{"beta2": 0.99, "final_lr_fraction": 0.0, "train_tokens": 119600000, "steps": 7300}
Each number is 128 + 24 x the weight over the matrix's rms, rounded and kept within 0 to 255. Layers, rows and columns count from 0. Numbers have three digits each.

# layer 4 attention query, 160x160, rms 0.128, rows 128-159, columns 0-79
163156134134135165099127114121115141113162181144147114150157112145120087131118159145110138114125136050132094111110174123130139139147138125157122189143165161155120105176144118167082110160098115169121118094092165126131146107113149088110140104
125144153158114112139135136154148149152147129127100098099105133128091156141121097097118110157110163131156110093165113114123070135131129141141112141154133174102162126142141142152149107090159153145116135139119108182115147128098135095127159129
112121108134130139125122141153125121148120138123123139112117136126156121145135117117144169100126117112105092139155098131144106119126080135122117159116105113098090123133147141118142134106151118085184139146123070162179150107131176143102100130
135123134145142139137115128123178128145110131089150118161122087142105115109143089089153115136163137139136183163131088137155096114156136132135155086130172114113075133152156147135140131136171134109131102106110144163107157131126111130171117131
142123168145146113107178111158130163138196151145135115076107079087141099126130167138127098144186102135148112143099119166121145102142164096155169140154128092053137109095130108135124127136128128095094098157129113152100126153141130139139150124
119173083090124124125097101123143154121154108150118108100148129151120116106110121159140143117133093137099149158073133137169162132139136113154092125103156127127132127112111100156139098147119119130133129124139182115125115107099068119123129130
125147133122085144136156099120140106097123120131132138114069117133153121133139141088175089115111116129144143105138109123097130128150160113155140105156130094141119116140152165153122127157159149140129081119141143113135106159160128127120146109
109134162169133144144116104152116155107109089101148115180138123167149132150107163132121092147115089135121128118150119170119112164091134135125087129083158122104146100118107109149116142118137135117104174172144110159129170114147110139161128126
098113108148146137126094126132081145085141163170133157141147144150159097147131181215144119131093125132129143144084116104110113093160115114162140125114175079143137125128108114148135097089103130096109098150131132123168096109114146125104127157
126139131118155140163152118102120124078136131120125099148120110120104083137164133092128099132150155142130134118094112154155120160138071111107100131115128161138129108126132120143085143123142079093148169094091108098142173119097146114125172140
109124127132140151116172129102137119149116110092159120114118129154130138160117157131116142132161102137137134108136147104084119093139135146116190122112142145129128106127119154119154160172118140062123162127150129130156140080151165047122149092
136163091139093091159162127122153107140079110101151154107148138104114137129133132127164139152117097131127081099149075108136094122117154129133132141121089070136142180124123111135139126131170149112136131163115122128115149133148125128160111149
081121119147071085091111089162124130109137151112153125119121148131157178162110165152116121136115092146116143169144162142098110132146132131121111158145118127141149111133143153103130141129100193134103146124149095148072160134125136127105154114
121095146154107094143149154133107103112116185112124088130114113131168121117138157131122144157146103113075149167099133141112146113108168076127162121161156146146109160148090138123128154110135142132150124116113141109125113136106083120174135121
121112104099145133151160118098130103111152169106124168114097146118116110077128089165129131087107139171123120133112148131122091099104129136107144100112138153139144075093161166108116127117125108123159143149137125091147123111155139109090147106
153116077100085142143160167128082103115151129120134145152109176077140164152137126123149120154109180091172120130169133119151122131149130103115102089109105135159141150156116125125111144144126116130154097088145124163129136155133157153156102103
117120109130110123103172102148128159119146082135134164162130119112104114081083142126113171151087121099114126134134143131175117148115147150129121119109139110148142157076105119092139130097102139134152121178097154057155091161102124140125147146
086099085128126179129155098131129141166104104102127137118124130130143094187123093129096124099109157166135147139105110144104095094094156162105128116164165176127156124117134160105146138107113132084153146165121134091127130073128124121126140134
106117134131145143129106134107164112128162138145138128105085136147092147123059130170159137120149133143111089127099089156140163130105142130132142121116117094143123119135114105113134140181132147084104105146099089097143127115184141135126131130
087135125106110155102148127123152065140105182118125098102107117139184121170119150097128094130130147109117120147099156101121159121105153129144103144169151146168149169111126136087132131110140148122161097122115107117126161094135144159145145078
135147102104177163108145176094133131121154125107155119140129147165098121126141121130101114122149112102109124085104133132111126113133127155092141131094118127112106151122119106112130123126145139126095117124131094102142148135167111129157111131
148129095105118140178151132131105130141132147097099151113136112092117126172176113151128089123181131175141148090155142160072101134110141100167160111100153120137140145117163097114113131111108098123185200141109131178152102150129100143147115153
133131112131130153116127118093099123126123137125151126102145149151091143112164141173107179107076157139143130162098113133168108153105125126138123112122140107147144101124117097156123182133173142151105120139109130155094129097121131132106107122
083115164167149099135103146065105123133086158131117146128154173110105164093110144147131154131116136202132131125158100154152124123141119127145166147171144163166196096106144169108125102134114135090101143136110102145134116174115132112111135148
184104174153143122170141187065083126169108162155154121129168132114084117121140153098091135116140107131111111097129116141088127144161110115078151160136110140146120140122097108144120161121085111120148174148139142138125130139131141116145075101
171121130162106108165115143145113139091116110159141134157129140145088102112114124147134132180143136134114117092131128136112119107093147135127120088133125140141109134112126122166113139152151177114098147156135169105125096136110146084155137147
122124111173154110109133108163127146128132115137141133156109149119106107158168116169125157114119107119106083115108123159162154137116134113136146158111138097155124108150103110151129145170137133148111124126119101142156113130123116156122112153
161127102098123168148076135131073116149084158133116109134110200118112154120166113107152135134159146143114114095125121137111125150145108123128120096124142109161115100139168165143085116163137148114157101125076172150140143165161102132117084114
130114085148099146112167126086135099161112106109109142139123131140106130170106122136136138142129120076092149176119091130104130112156115089145159151166153143095127119097174083066151174127107140118096126101141153143124156149097156152137134093
121130150104144164146158139127097152164135132189160106116112094156152116083127134128106133107197107148165138113111085139127120111124138091166122107123133147098138146156111142171147159141158109092087133090121129150157133121119093141133113115
086140180088135151117140123126141135133105078196142189125106111115121105142139137084151115083144090139111105162137157105131141112122172117132111076093129156142157098123137104150138165131145150125135125183158144150082104140142074158133115137
150092110126132200170163154119087130141129187147116142154126161112127118150133151093145119116156108125100126145100144097093102095123141104117152095109112126110090112128127129152106124089159150108164150173120176158147141146151140146167117082